From a checkpoint of a small transformer trained on Wikipedia.
Architecture: RMSNorm before each block, learned positions, no biases in attention or MLP, untied embeddings.
Training: a variant of Muon for these matrices, 8713 steps.
Each number is 128 + 24 x the weight over its row's rms, rounded and kept within 0 to 255. Layers, rows and columns count from 0. The size above them is the row's rms in percent of the matrix's.

# layer 5 MLP gate, 1344x512, rms 0.189, rows 882-916, columns 128-191
size [110  75 103  97 105  98  99  96 108 103  97 105  96 108  99  93  98  45 108 112 107 100 113  99 113  95 104  89 106 101 100 108 101 108 103]
[[129 129 174 120 154 126 133 149 148 138 101 149 169 128 145 123 165 154  81 118 123 118 119 162 126  89 121 112 112 124 150 138  89 130 155  94 130 116 127 125 131 172 107 123 128 137 119 138  55 167 165 140 104  99 106 160 110 149 100 151 145 109 137 155]
 [156 114 159 169 165 128 146 111 110 135 113 163 133  90 177 165 157  98 111  77 117 150 113 100 111 119 157 143 151 102 122 139 127 127 121 148 116 137 103 144 144 155 134 171  84 111 185 126  86 108 116 127 120 106  88 136 122 128 163 146 149 177 149 122]
 [ 74 107 118 131 140 152 131 123 105 129  96 138 150 147 162 122 157 142 144 119 107 107 180 139 130 121 113 119 139 100 139  99  75 116 145 188 116 165 115 129 116 137 159 126 139 167 142 128 121 164 119 105  79 116 122 144 115 130 140 121  66  99 180 122]
 [ 96 138 128 116 121 106 101 126 140 123 114  99 143 142 132 124 153 138 132 102 137 135 149 144 116 157 154 138 151 119 111 147 139 137 110 178 123 133  82 127 169 134 118 158 176 129 151 167 114 128 101 179 132 153 146 130 102 133 142 140 146 140 157 102]
 [141 139 132 119 130 153 105 119 112 136 135 121 146 129 114 132 162 110 106 121 110 146  95 136 174 110 118 102 126 143  60 128 185 131 139 141 136 133  90 100 149 152 138 146 111 159 131  92 108 157 152 102 130 134 134 103 127 147 123 115 168 148 109 105]
 [168 152 120 147 134 132  87  83 120 120 159 127 118 139  83 133 116 147 137 152 136 139 132 136 113  87  99 148 101 149 125 165 137 118  91 146 152 110  79 105 138 138 134 129 104 137 145 142 147 153 183 145 104 120 151 139  76 150 144 112  86 129 147  81]
 [115 140 137 136 138  96 174 148 137 105 129 136 125  91 107 103 113 142  89 121 149 116 155 147 134  92 132 119 151  89 113  77 103  99 120 125 146 129 121 125  93 112 152 149 106 117  95 120 115 143 124 172 132 112 126 125  89 133 145  91 130 132  44  97]
 [126 113  74 115 152 160 178 106 128 123 144 171 127 149 107 105 158 146 192 140 116 114 120 111 102  81 101 111 116 107 150 162 173 147 132 121 110  73 136 146 106 100 165 113 167 113 104  81 145 111 131 128 136 104 141 124 132 149 123  95  92 127  97 176]
 [138 125  95 112 181 101 140 119  91 101 132 142 116 132 137 170 149 131 141  96 137 135 129 115  90  93 165 145 111 132 123 164 121 127 158 154 149 109 163 109 152 125  93 183  91 155 134 141  82 126 140 150 109 111 121 105 169 138  95 136 136 142 102 139]
 [174 119 105 105 206 124 144 132 135  99 144 147 172 114 111 150 127 149 132 141 159 139 133 145 105 119 158 125  89 145 137 121  98 126 156 151 148 146  79 127 112 137  96 127 121 150 139  88 107 111 125 179 116 109 107 143 140 140 102 185 153 120  66 106]
 [ 91 117 101  95 123  89 131 152 112 125 146 127 115 161 115 154 100  99 150 172 125 150 184 114 117 153 169  86 141 137  69 141  91 146  95 119 138 102 135 144 133 115 117 140 134 145 140  83  97 141  95 134 178 147 113 135 111 153 153 120 121 150 132 131]
 [127 137  65 108 149 162 147 167 141  94 141 111 157 125 153 109 137 165  91  93 165  85 129  77 126  60 127 133 178 110 151 101 146 143 119 116 109 139  96 125  86 139 115 119 137  65  94 128 127 143 124 107 147 140 101 129 150  95 125 110 129  94 116 109]
 [125 121 121 130 153 161 135 141 122 116 144 149 128  79 114 132 138 117  86 145 173 125 109  80 135 111 130 112 114 120 116 129 102 192  95 133 159 173 124 132 135 116 111 167 153 135 149 168 136 166 146 139 143 122 181 136 103 105 125 121 102 165  96 104]
 [120 104 156 148 125 176 107 146 108 137 129 122 154 133 135 135 172 126 186 120 166 177 130 131 156 132 169 131 112 159 111 103  98 107  86 100 131 139 104 133 108 185  95 173 107 161 124 149 125 117 151 115 147 128 104  93 124 103  98 104 172 130 140 129]
 [147 111 122 122  83 134 111 111 114 125 143 132 128 136 109 149 155 155 171 134 140 119 123 165 147 131 115 109 167 144 164  82 120 152 111 130 161 121 156 122 141 134 113 102 121 101 149 169 139 140 108 114  96 187 146 169 166  81  92 177  94 106 150  78]
 [116 118 143 128 132 157 114 132 107 110 137 123 137 188 116 166 119 146 139 159  88 136 121 154 131 145 160 122 109 142 106  96 161 148 148 152 102 183  87 133 108 155 152 146 122 156 114  92 103 132 126 141 142 119 132 162 136 101 168 113 135 106 149 148]
 [108 128 132 102 112 154 142 121 123  96 117 124 133 149 105 131 154  97 114  86 156 142 133  97 104 117 158 113 121 102 112 111 106 144 160 128 160 134  95  87 101 125 119 118 143 193 119  92 162 161 108  97 116 117 123 138 100 118 165 138 127 104 158 128]
 [140 122  96 126 113 135 185 120  68 150 106 104 143 151 141 162 152 115  95 108 106  90 123  89 145 120 162 111  63 153 102 155 156 152 110 145 110 117 134 147 143 139  81 127 128 124 129 114 145 151 124 143  94  94 101 117 156 116  68 104 163 101 113 103]
 [109 118 104 118 144 109 172  96 154 133 164  74 178 144 108 121 138 121 129 142 142 101 114  93 119 128 118 123 203 143 119 128 136 129 122 118 163 115  99 125 186 134 140 157 124 147 123 137 114 135 121 155 112 118 145 110 187  94 135 161 164  74 126  72]
 [123 112 125 114 106 115  92 148 137 151  84 128 145 144 183 154 142 132 156 130 118 111  79 142 116 151 163 155 115 150 166 106 125 107 114 131 111 115  74  91 150  84 129 116 154 128 126 123 156 167 171 135 122 114 126 165 123 131 138 138 148 120 101 163]
 [107 104 125 119 119  76 157 154 141 137 178 142 114 138 157 160 126 123 128  93 155  83 124 134 106 129 140  85 126 105 143 120  96 140 146 152 153 102 110 130 111 103 111 135 120 112 112 145  99 135  73 110 122 146 116 127  90 130 140 167  75 139 118 127]
 [114 110  96 108 118 147 163 118 178 129 130 138 122 125 143  96 125 147 113 126 140 135 163 133 162 144 109 127 151  73 113 112 113 131 148 147 187 129 117 160 134 137 126 135 112 111 151 176 157 162  63 137 135 100 128 155 101  88 131 123 129 104 105 137]
 [103  94 133 110  82 116 136 120 103 140 113 132 129 105 140 120 126 173 116 158 125 159 163 162  92 175  87 131 119  88 182 141 160 152 132  83 106 139 130 124 123 134 107 110 142 170 146  99 147 129 164 132 136 140 114  95 107 128  90 152 104 148 114 107]
 [102 140  96 117  97 149 153  78  85 148 134 125 120 115 146 121 123  91 118  83  96 101 121 128 194 135 129 126 163 147 133 158  96 142 111 159 133 146 132 122  77 136 162 142 143 129 151 156 109  74 141  99 128 159  97 139  91 130  90 119 138 131 114 141]
 [131 116 159 169 113 152 140 131 118 138  95 134 170 121 160 123 160 144 146 124 163 128 156 125 103 138 129 126 111 155 145 128 156 127 123 177 121 122 105 139 165  93 118 100 117  74 169 138 122 114 101 155 145 118 157 134 175 141 155 133 159 154 130 121]
 [ 86 130 107 123 152 108 111  98 130 171 130 123 152 109  61 148  76 118 112 103 131 116 119 128 125 122 130 133 134 130 165 151 125 104 131 190 129 118 136 163 106 150 124 165 110 127 127 164 143 155 168 110 148 117 107 170  95 122 135 133 138 132 168 139]
 [143  94 109 128 128 110 136 128 137 123 110 143 125  86 115 114 141 117 135 137 147 146 112 133 136 142 137 122 165 130 111 111 102 174 113 189 105 156 132 145 144 103 102  90 115 115 153 106  58 100 115 136  83  99  91 109 131  75  77 102 165 109 106 157]
 [148 141 141 169 165 127 130 130  87 110 130 123 122 121 176 116 126 126 117 166 125 113 143 103 151 182 138 107 136 119 130 139 168 136 167 129 134  86 151 188 100 134  99 163 130 165 100 183 102 139 137 104 174 120 129 132 134 151 118 129 140  95 127 120]
 [148  87 151  92 134 132 208 150  79 102 136 100 133 168 100 118 136 120 137 130 179 125 123 159 125 117 141 131 153 157 106 131 113 107 149 121 140 168 137 126 121 148 126 136 135 118 150 142 151 133 146 115 140 156 135  98 123 173 116 117 114 126 159  71]
 [121 134 121  80 137 136 115 121 133 133 144 116 124 149 146 167  72 115 121 144 166 145 114 104 113  93 120 125 107 121 158 112 141 181 122 116 169 132 131 125  93 114 128 145 109 115  99 160 123 145 148 143 139 110 161 125 178 128 106 134 150 156 121 126]
 [ 71  75 112 174 129 120 147 125 114 109 163 121 144 103 109 112 116  35 159 115 118 141 133 179 111 124 121 119 145 144 107 119 131 117 116 100 154 100  97 163  93 136 106 126 126 152 133 142 104 135 115 125 102 139 132 119 104 108 146 111 129  97 115  83]
 [139 120 107 114 135 140 136  73 143 133 134 131 147 124 115 110 127 134 127  92  99 152 114  89 121 158 158 131 101 114 137 148 141 144 118 114 156 145 152 109 103 122 133 129 130 102  97 142 140 123 161 131 101 129 121  96 111 125 125 139 113 151 116 155]
 [116 112 129 122 130 134  94 140 134 111 118 152 135  93 135 142 151 146 162 141 118 120 148 134  73 118  91 107 141 130 109 132 106 133 123 124 149 106 135  76 126  87 142  83 103 100 137 119 159  96 144 132 118  73 144 121  91 106 117 157 117 108 137 115]
 [ 98 113 122 104 185 108 122 176 133 147 118 112 131 127 110 153 139 123 139 137 101 144 137  81  90 140 164 151 127  95 159 153 176  91 157 138 152 156 121  99 137  85 104 126 137 172 123 150 151 121  32 110 143 127 168 104  82 114 143  95 135 140 180 137]
 [132 132  80 115 179 115 129 127 101 132 126 126 125 132 101 120 175 134 145 105  91 124 126 164 112 123 145 133 139 169 133 162  95 132  85 147 149 131 105 134 126 150 137 119 135  90 141 131 123 130 141 147 122 134 116  92  88 134 137 109 155 120 148 108]]
# layer 5 MLP up, 1344x512, rms 0.197, rows 882-916, columns 128-191
size [ 97  74 103  97 104 104 101  95 100 102  95  91  99  97  97  93  99  45 109 113 110  93 116 102 109  93 108  89 109 100  98 105  99 117  98]
[[178 167 101 136 126 176 108 126 140 134 104 116 122 116 175 146 111 151  63 144 113 127  90 126 142  87 126  96 119 120 160 144 140 142 147 100 154  96 154 115  93 166 105 133 156 141 120 141 134 127 136 152 155 132 170 135 122  86 112 151 112  92 176 140]
 [132 133 106 123 123 115 118 167 104 125  98 158 113 155  98 123 166  91 112 146 136 148 115  95 150 130 126 178 128 160 118  95 117 119 152 161 105 142 120 119 103 141 121 144  87 114 127 153 103 101 100 100 121 114 144 119 126 136 143 145 101 129 152 176]
 [125 117 140 131  69 138 146 102 112  89  46 156 163 176 105 154 149 119 123 133 115 135 142 113 107 140  90 140 150 145 137 120  91 109 111 155 119 115 110 124 138 118 147 119 132 132 124 115 135 152 175 105 136 114  92  96 141 163 130 143 172 129 117 135]
 [161 129 185 142 158 103 120 131  98 122 165 122 108 120 126 108 142 151  80 113 121 130 121 107 175 111 122 121  96 142 108 117 107 164 188 119 146 128 138 105 113 112 153 132 100 129 154 107 128  84 171 174 161 153 103 114 150 132 113 130 145 119 128 125]
 [ 82 122 117 106 136  99  90  95  91  69 153 112 129 154 106 196  97  73 114 124 127 127 108 125 105 133 166 120 140  93 138 111 116 131 113 146  71 112 158 121 134 148 130 139 112 120 140 117  98 137 114 152 145 159  71 105 142 130 144 146  99 130 134 122]
 [156 150 162 190 140 134 157 150 151 132 127 111  83 149 114  98 130 119 140 181 117 135 109 100 109 153 172 121 128 102 137 169 172 127 125 140 140 156 113 106 135 111  90 125 161  95 101 140 100 112 146 134 145 118  85 107 149 127 112 134 144 104 139  98]
 [100 121 126 130 134 135 133 111 162 145 121 118 162 109 147 125 166 119 131 145 163 111 175 141 113 133 114 117 107 148 143 119 134 115 151 133 138 171 123 149 124  98 107 135 131 110 141 116 160  87 156 123 145 136 108 117 127 118  99 110 164 130 159 102]
 [169 109 124 135 100 102 143 110 167 144 119 114 128 111 125 112 108 100  79 134 120 142 100 119  92  95 122 135 118 131 146 135 158 139 118 128 102 168 141 115 124 144 142 139 110 133 118 174 117 116  76 129 106 143 122  85 111 148 139 118  84  91 138 122]
 [122 129 153 118 181 143 115 116 134 113 143 115 102 110 119 136 163 159 106 139 151 109 172 154 121 135 152 120  95 105 125 129 120 114 145 138 138 131 164 134 150 111 128 107 177  99 146 121  68  53 148 128 127 139 121 133 177 180 120 152 166 148 138  88]
 [109 113 109 139 142 145 144 125 112 150 119 128 115 126 101 143 125 103 125 133 150 153 159 109 155 119  96 109  98  86 167 139 111 160 122 131 101 167  95 119 104 130 124 118 100 147 129 121 110 111 122 157 129 123 127 109 132 107  82 146 169 120 137  84]
 [116 120 102  98 137 115 131 136  88 141 132 146 118 167 100 125 108 102 120 171 115 158 168 129 128 160  94 100 123 122 104  99  59 144 112 134 157 114 117 141 138 116 113  94 109 120 121  62  95 145  91 127 137 159 111 132 112 143 114 133 120 173 122 133]
 [117 120 123 169  82 118 110 147 106 143 141 100 145 100  90 150 174 110 142 107 116 157 117 125 114 115 104 125  95 117 109 116 144 115 156 144  75 160 143  91 106 117 137 164 176 184 141  90 141 181  99 157 138 148 127 169 121 103  66 194 161 134 128 137]
 [ 88 117 146 132 117 100 140 145 131 127 119 152 151 143 135 128 175 142 115 152 111 111 143 158 129 159 193 213 120 154 123 120 146 136  97 110  55 136  91 167 115 179 102 114 120 173 163  98 147  80  82 114 134 130 132 114 118 117  75 142 105 131  89 138]
 [117 141 135 130 133 191 104 101  94 127 101 152 109 108 173 148 155 132 196 110 207 167 126 136 146 162 130 119 115 147 144 113 137  92 164 137 151 120  87 119 108 198 124  92 114 153 138 134  77 123 118 125  98 115 107 131 101  87 100 129 136 113 125 124]
 [154 154 112 161 140 120 143 117 123 150 114 108 115 168 150 145 119 141 129 151  97 137 123 102 127 130 160 145 122 172  58 134 104 133 162 102 165 107 138 127 159 161 143 157 107  90 115  99 145 132  96 168 124  90  86 141 120 155  87 105 157 131 104 138]
 [134 139 102 158  98 154  96 133 121 157 130 115 136 151 132 135 139 164 109 138 118 127 135 159 125 139 124 182  72 137 172  81 144 132 150 155 109 143 115 132  85 165 140 147 109 151 135 128 136 141 128 130 109 102  98 175 141 148 134 134 144 132 147  89]
 [118 118 128 105 124 154 127 122 148 122 146 127 168 165 165 139 119  90 119  93 112  98 110  95 153 120 108 167 116 129 137 131 150  90 130 113 172 116 122 132 146 148 153  96 116 121 120 137 135 138 109 106 122 126 113 108 160 148 104 132 110 170 123 160]
 [131 114 179 125 129 139  86 132 102 123 113 175 123 131 145 100 124 100 102 124  93 124 114 119 106 138 122 161  86 145 113 115 110 138 158 128 108 141 120 125 113 178 126 153  89 139  78 124 165 126 148 154 113 116 144 151  93 135 134 119 146 160 139 140]
 [118 138 137 117 130  99 107  75 116 148 123 116 128 102 107  88 120 138  88 116 158 161 100  92 130 135  98 118 128 173 113 150 172  97 108 138 139 124 137 121 153 104 146 161 134 181 140 147 118  82  81 139 123  67 143 165 177 162 125 144 147 114 112  91]
 [108 109 132 155 142 156  98  75 129 134 122 152 115 113 144 164 148  86 111 121 111 134 126 132 131 108 114 128 138 180 149 131 130 119 119  89  76 130  74 140  97  80 116 113 146 141 139 134  97 107 143 121 107 114  94 127 155  91 126 114 110 117 122 130]
 [140 132 131  66 105 134 117 108 140 102  98  65 132 128 147 116 115  81 150 123 134 127 117 115 114 139 109 139 113 137 147 122 134 159 166 140 148 104 132  89  96 127 117 126 129 102 168  88 100 128  98 125 165 106 115 128 126 106 124 110 111 145 126 102]
 [112 118 114 107  84 134 165 105 125 126 121 161 147 111 130 130 121 103 135 125 119 182 114 135 119 101 118  77 145 105 140 135 110 145 127 118 102 173 132 181 150 132 101 109 152 137 110 160 126 153  99 136 136  65 119 127 103 128 123 143 120  93 112 109]
 [141 122 132 161 101 101 123 111 119  87  92 119  97 176 103 115 195 127 148 140 135 148 111 149 134 108  93 164 118 127 143 164 116 120 127 120 152 101 177 120  74 112  71 162 124 154 139 168 141 111 143 111 142 136 123 119 111  77 117 103 100 146 195  95]
 [129  91 122 112 134 144 150 101 110 125 118 105 135  79 139 119  87 121 183 113 122 178 106  96 160 102 111 151 114  92 137 123 133  91 124 177 114 135 135 155  88 144 130  99  99  96 136 110 189 101 144 120 136  98 133 129 121 130 100 105 154  97 135 142]
 [134 140 101  83 102  94 100 140  91 163 134 132 104 117 120  92 151 112 145 169 136 144 176 187 104 151 180 127 103 132 158  90  75  99 116 149 177 145 165 103  98 124 145 105 148 119 140 122  92 155 131 153 146  79  70 111 145 168 150 109 127 105 116  92]
 [171 167 145  83  98 158 163 130 119 120 115 102 139 137 140 141 149 107 150 129 113 133 106 152  84 136 139  83 139 147 124 115 111 187 121 103 137  81 116  85 163 109 166 104 164  78 136 108 103  96 127 131  91 123 158 126 124 124 124 138 121 127 121  93]
 [113  94 130 158  68 147 113  97 124 124 127 133 168 168 134 146 137 127 117 135 124 113 150 141  99 148 122 108 100 132 101 133 124 128 160 142  86 167 123 140 133 120 138 110  67 101 136 154 123 119 180 152 119 111 163 123 158 106 150  95  95 137 151 131]
 [130 111 138 145 123 133 118 122  91  72 141 140 126 132 196 146  91 131 140 185 138 148  97 113  99 139 120 126 133  71 104 149 133 144  87 103 144 103 160 187  85 112  90 175 117 145 123 195 100 106 101 115 130 129 154 107 148  94  98 153 144 106 141 144]
 [128 145 124 148 146 139  70  93 127 145 119 120 167 143 118 141 143 147 146 144 136 133 104 154  69 137 101 137 115 138 123 120 139 147 152 157  90  94 128 147 120 121 168  98 121 147 124  98 121  83 136 101 105 118 111 123 131  78  61 140 117 100  89 196]
 [140 155 139  93 132 157  94 125 119 148 133 112 102 162 133 140 120 134 126 135 149 180 121 120 120  54 146 130 119 146 123 159 129 164 127 135 153 123 135 131 131 142 159 141 138 140 119 160 107 146 138 122 150 139 128 100 200 130 150 103 152 206 112 175]
 [135  71 154 142  96 130 162 128 142 165 112 123 108 114 166 134 160 111 158 135 171 127 118 185 140 140  97 118 133 164 126 142 138 130 144 113 123 141 105 158 115 129 140 102 131 133 123 126 174 123 169 133 145 116 122 145 124 146  87 141 130  79 112 134]
 [158 133  78 126 140 142 153  95 104 129 124 117 156 139 158 106 159 117 145 149  99 122 128  79 134 156 159 136 111 113 136 111 149 129 100 121 120 113 163 150 116 122 124 121 156 119 138 153 152 146 145 106 109 121  95 119 118 115 118 154  99 152 124 152]
 [146 112 151 127 173 168  91 138 134 121 155 145  77  95 131 178 114 113 150 116 195 103 117 148 115 111 130  99 131 138 115 121 103  89 146 150 153 145 120  87 136 104 177 124 116  92 117 104  97 119 122 138  97 150  78 145 115 101 127 100 160 126 174 111]
 [158 145 142 159 122  90  90 118 125 118 144 123 123 192 143 132 151 146 134 120  93 121 105 126 128 132 124 125 131 124 141 122 109 140 115 141 146 144 116 137 115 131  77  99 137 103 139  71 141 145 166 144 101 138  91 127 143 142 129 153  94 134 117 114]
 [135 136  67 113 151 103 152 147 160 115 134 155 143 174 152 159 150 129  97 136 126 173 163  97 102 131 136 133 124 162 121 114 116 152 127 132 126 117 109 164 123 110 151 127 118 114  91 134  89 146  92 102 146 145 108 128 104 128 149 134 110 124 160 160]]
# layer 5 MLP down (transposed), 1344x512, rms 0.111, rows 882-916, columns 128-191
size [101  74  96 102  96  96 102  95 107 104 102  94  97 113  94  99  97  44 100 104 108  97 105 101 102  95 102  94 110 104 103 104  98 111  96]
[[144 163 148 139 153 133 118 119 122 128  99 127 164 136 110 157 114 148 106 140 121  98 108 132 125 158  86 156 117 111 162 109 123 121 109 116  96  93 112 118 138 116 102 134 129 109  98 152  90 100 133 133 147 120 153 152 133 156 167 144 143 114 152 118]
 [120 119 128 118 108 111 146 122 154 147 153 139 112 135  89 144 114 122 112 115 101 160  95 167 158 150 141 147  94 161 133  96 141 129 123 125 117 148 135 119 122 122 138 131 131  91 127 136 116 121 124 154 122 144 111 137  81 132 118 153 132 147 137 179]
 [127 135 161  99 152 128 122 153 108 125 144 138 186 177 179 118 153 128  93 129 135 128 134  84 164 118 137 128 135  72 145 192 123 113 120 111 157 124 135 111 108 117 117 102 122  89 103 164 135 122 138 134 138 145 111  94 148 141 118 147  41 117 134 122]
 [149 144 153 143 158 146 121 143 143 106 140 138 120 155 126 118 116  91 133 128 141 120 103 122  95  85 158 150 111  98 147 111 137 143 148 148 134 105 189  98 135 144 120 115 172 147 118 113  79  97  85 140 146 142 150 128 137 120 135 120 141 106 121  95]
 [123 132 149 144 123 179 117 139 145 165 117 146 129 142  74 144 149 145 133  81 117 103 118 123 148 121 114 107 126 147 104 144 163 153 129 121  80  93 159 126 124 136  95 133 134 103 105 100 103 120 196 146 124 111  96 114 115 164 135 142 108 138 135 106]
 [162 156 150 102 117  82  97 166 109  87  94 133 126 125 131 131 125 112 146 144 143 123  76 122  82 129 134 120 100 116 107 136 122 113 140 116 142 124 145 176 143  99 115 148 126  93 148 150 114 111 157 118 127 145 129 126 110 131 123 108 152 123 148  71]
 [143 136 100 103 145 205 136  99 101 143  83 172 130  85 114 119 121 112 136 138 161 122  59  96 120 138 135 105 135 139 130  88 139 147  60  97 124 123 122 146 110 116 138 151 131 141 107 118 166  83 114 136 122  87 160 101 121  97 134  85 178 147 131 196]
 [128 144 120 138 141 127 100 133 147 109 118 123 107  68  93 125 138  75 152 107 118 112 143 131 127 153 130 118 147 167 134 123  96 145 121 141 103  91  99 142 151 124 134 127 108 149 108 115 106 156 160 141 128 128 125 115 136 126 165 132 150 131 108 134]
 [124  83 128 100 149 134  97 140 149 143  90 134 110  85 127 114 118 161 103 144 135 159 165  68 100  93 133  91 113 127 126 135 116 103 140 179 124 147 155 142 118 117 106 148 152 145 115 136 111 191 122 121 133 100 119  88 132 168 114 127 102 143 135 146]
 [126 117 101  97 146 166 145 190 138 149 123 124 122 145 137 124  94 122 156  89 123 138 163 123 134 107 118 108  72 111 145 150 115 137 190 120 140 149 139 121 144 106 128 122 148 137 150 139 137 111 113 136 152 133 125 143 173 173 115 157 128  78 118 148]
 [ 97 134 100 118  97 127 132 136  65 147 163 145 130 135 140 150 111 123 154 152 145 176 146 133 139 149 110 119 110 112 111 127  92 104  94 117 158 147 124 152 128  83 109 138 127 146 112  79 147 138 131 123 130 111 107 121 108 151 134 170 154 175 142 113]
 [101 158 136 111 140 180 138 147 119 148 123 112 127 193 135 132 114 165 126 174 157 121 112  89 115 144  95 195 135 111 162 143 116 114 164 105 146 107 115 117 101 184 163 179 119  90 103 146 127 121 153 141 142 110 173 115 125 130 146 125 109 157 128 100]
 [105 130 159 133 146 159 100 114 140 182 137 176 143 180 121 129 152 135 115 114 135 107 110 159 194  99 170 136 108 137 136 100 154 116 102 114 105 167 106 151 112 180 130 116 146 164 125 114 146 146  70 128 107 137 132 127 129  77  91 107 100 112  96 126]
 [147  97 102 132 181 108 127 151 145 144 139 159 158 127 137  98  75 114 153 109 118 133 126 104 121 109 152 106 169 121 114 143 127 116 121  88 151 119 106 192 100 129 153 109 121 138 113  98 155 124 100 105 164 129 119 134  82 113 132 138 109 159 160 165]
 [143 179 111 122 143 120 180 115 138 138 114 102 112 143 102 109 125 117 185 128  96 144  95 111 136 110 148  96  91 160 141 166 136  99 126 160 125 107 154 143 120  94 170 125 173  87 136  90 141 133 108  89 115 114 100 151 132 135 115  88 107 101 124 125]
 [139  96 148 136  93 122 120 106 135 148 128 110 112 171 121 152 121 135 111 109 126 153 145 177 129 165 106 113  94 116  99 111 133 147 123 156 107 139 109 120 117 156 148 183 149 116 127  97 194 136 135 133 148 123 124 139 114 160 171 132 162 127 138 135]
 [151 148 128  88 152 132 115 158 121 135 188 137 128 162 178 141 151 158 134 121 140 111 129 129 100 159  99 128 151 109 142  92 125 148  90 154 150  78 146 132 164 171 105 136 117 125 167 142 129 170 163 113 151 104 116 136 152 125 136  80 132 129 113 128]
 [ 95  90 154 115 187 142 134 130 146 152 122 119 132 100 163 109 109 106  92 113 147 149 153 156 122 114  94 134 155 131 153 134  98 115 158 182 141 143 101 143 113 172 100 102 118 122 142  99 135 158 152 145 119  95 157 129 140 113 148 108  89 129 113 118]
 [100 146 149  68 111 104  83 130 114  84 106 112 110 138 124  87 108 118  65 132 119 174 117 105 129 149  84  99 117 150 141 159 143 114 122 115 147 100 155 147 160 113  99 162 123 140 112 156  87 145 100 131 134 139 141 116 151 179 205 144 171 110  74 144]
 [125 138 135 170 152 149 170 143 105 106 169 155  70  94 115 159 132 122  96 112 164 128  86 124  94  71 148 129  88 117 157 114 158  98 136 107 157  92 165 136 117 125 138 176 129 147 153 146 119 185 138  99 118 158 136 116 117 164 105 124 122 135 157  98]
 [144 131 117 164 130 140 151 160 154 174 163 105 107 144 153 166 148  88 164 128 109  83 137 119 122 106  98 151  86 146 118 127 151 144 133 120 164 108 149 146 123 119 121 144 100 159  90 118 164 108 129 140  90 137 138  90 160 138 142 141 113 128  85 167]
 [127 139  94 120 154 147 111 135 153 132 145 162 109 121  97 157 143 154 134  95 133 127 172 107 126 131  96 136 128  98 117 126 133 133 122 129 141 128 169 157  93 104 124 145  99 130 124 151 154 132 121 116 148 120 113 183 136  96 105 139 164 112  98 115]
 [ 47 103 148 123 149 123 139  99 147 141 136  99 171 144 122 118 101 157 143 155 150 140 166 149 123 170 136 107  82 132 129  99 131 154 159  92 125 178 123  87 133 121 122 102 122 146 139 159 108 131 128 116 120 140  99 134 108 130 122 158  58 117 164 174]
 [128 134 121 150 136 113 115 142 171 103 105 142 146 120 158 116 150 129 144 164 152 113 137  98 104 106 112 133 146 128 125 112 110 112 126 165  78 105 144 154  91 111 125 106 157 159 167 143 120 105 130 126 141 145 139 158 142 137 149 129 130 145 134 119]
 [118 163 133  94  92 126 144 139 138 162  96 120 168 111 129 101 152  85 187  99 152  97 116 107 114 104 155 158 116 120 113 136 101 136 152 149 154 153 146  87 128 131 166 105 141 139 111 132 160 174 153 122 156 152 128 107 169 103  95 114 159 129  98 132]
 [127 115 103 110 129 152 129 169 103 138 103 123 147  91 118 131 140 157 130 170 116 113  90  92 158 145 132 131 155 132 113 167 140 149 145 141 103 145 130 150 143 124 132 128 163 137 162 102 114 130 120 122 119 124 129 129 115 101 131 114 134 137 121 122]
 [144 139 126 138  88 166  97 151 130 135 144 112 139 131 154 146 132 164 120 139 115 136 132 156 129 175  87 150 126 131 136 125 107 130 120 156 154 108 124 160 171 149 143 110 163 141 122 111 129 136 119 104 116 147 112 202 137 129 109 171 154 134 151 108]
 [136 151 123 123 131 133 122 140 126 146 108 112 150  85 161 144 108 102  95 175 165 157 164 118 142 158  93 107 128 116  98 126 115  78 136  89 114 122 130 140 124 116 152 135  64 162 140 168 107 126 106 127 148 149 134 100 136 112 124 155 134 129 128 158]
 [111 136 115  98 136 154 147 147 104 111  98 147  79 123 153 119 104  86 122 136 118 106 123 131 154 129 121 129 118 110 121 131 160 111 171 142 142 138 136  94 154 121 119 140 146 157  90  93 126 139 143  90 136 136 139 149 143 154 158 127 138 149 148 150]
 [129 162 102 119 142 177 121 116  95  64 154 162 153  68 162 142 123 141 121 134  76 134 142 129  88  66 134 130 124 116 118 146 149 168 130  80 101 100  65 157 127 129 142 150 103 108  73 188 135  85 122 155 139 120 156 106 150 152 135  75 152 122  91 126]
 [100 116 120 123 105 177 100 135  94 168 143 151 202 101 119 176 155 105 163 101 128 113 140 136 164 101 100 124 153 151  92 160 121  78 101 134 145 143 107 137 124 159  96 125 114  77 125 125 118 104 149 120 167 114 145 184 138  81 110 107  89  68 153 110]
 [125  79 163 114 102 126 110  73 139 137 146 129 108 156 159  98 135 108 102  92 127 159 100 130 106 181 111 189 133 131 134 144 142 129 123 153 104 155 102 117 121 119 165 128 125  81 128 143 142 109 135 112 116 138 123 113 132 144 141 132 134 147  99 121]
 [144 155 103 145 135 151 143 137 129 130  96 158 122  83 100 158 123 116 139  72 168 128 167 132  96 144 133  80 111 138 142  91 139 114 112 116 156 117 137 144 128 112 144  98 116 127 127 106 106 147 116  90 112 130 134 139 125 107 131 130  79 136 124 146]
 [152 156 146 133 120  99 126 143 120 123 137 151  79 121 205 159 137 104  92 150 176 137 135 157 161 174 150 129 140 119 116 139 125 156 115  94 144 128 165 168 131 139  76 174 124 129 143 149 102 123  99 178 102 129 101 132 129 108  89 116 155 126 172  60]
 [119 162 144 101 144 154 107 121  90 116 165 101 104 110  98 167 129 130 145 154 119 120  91 123 107 144 110  97 141  74 110 111  80 128 143  66 144 145 133 131 106 166 143 139 134 130 112 140 114 121 106 128  91 117 145 114 148 172 129 129 155 103 138 152]]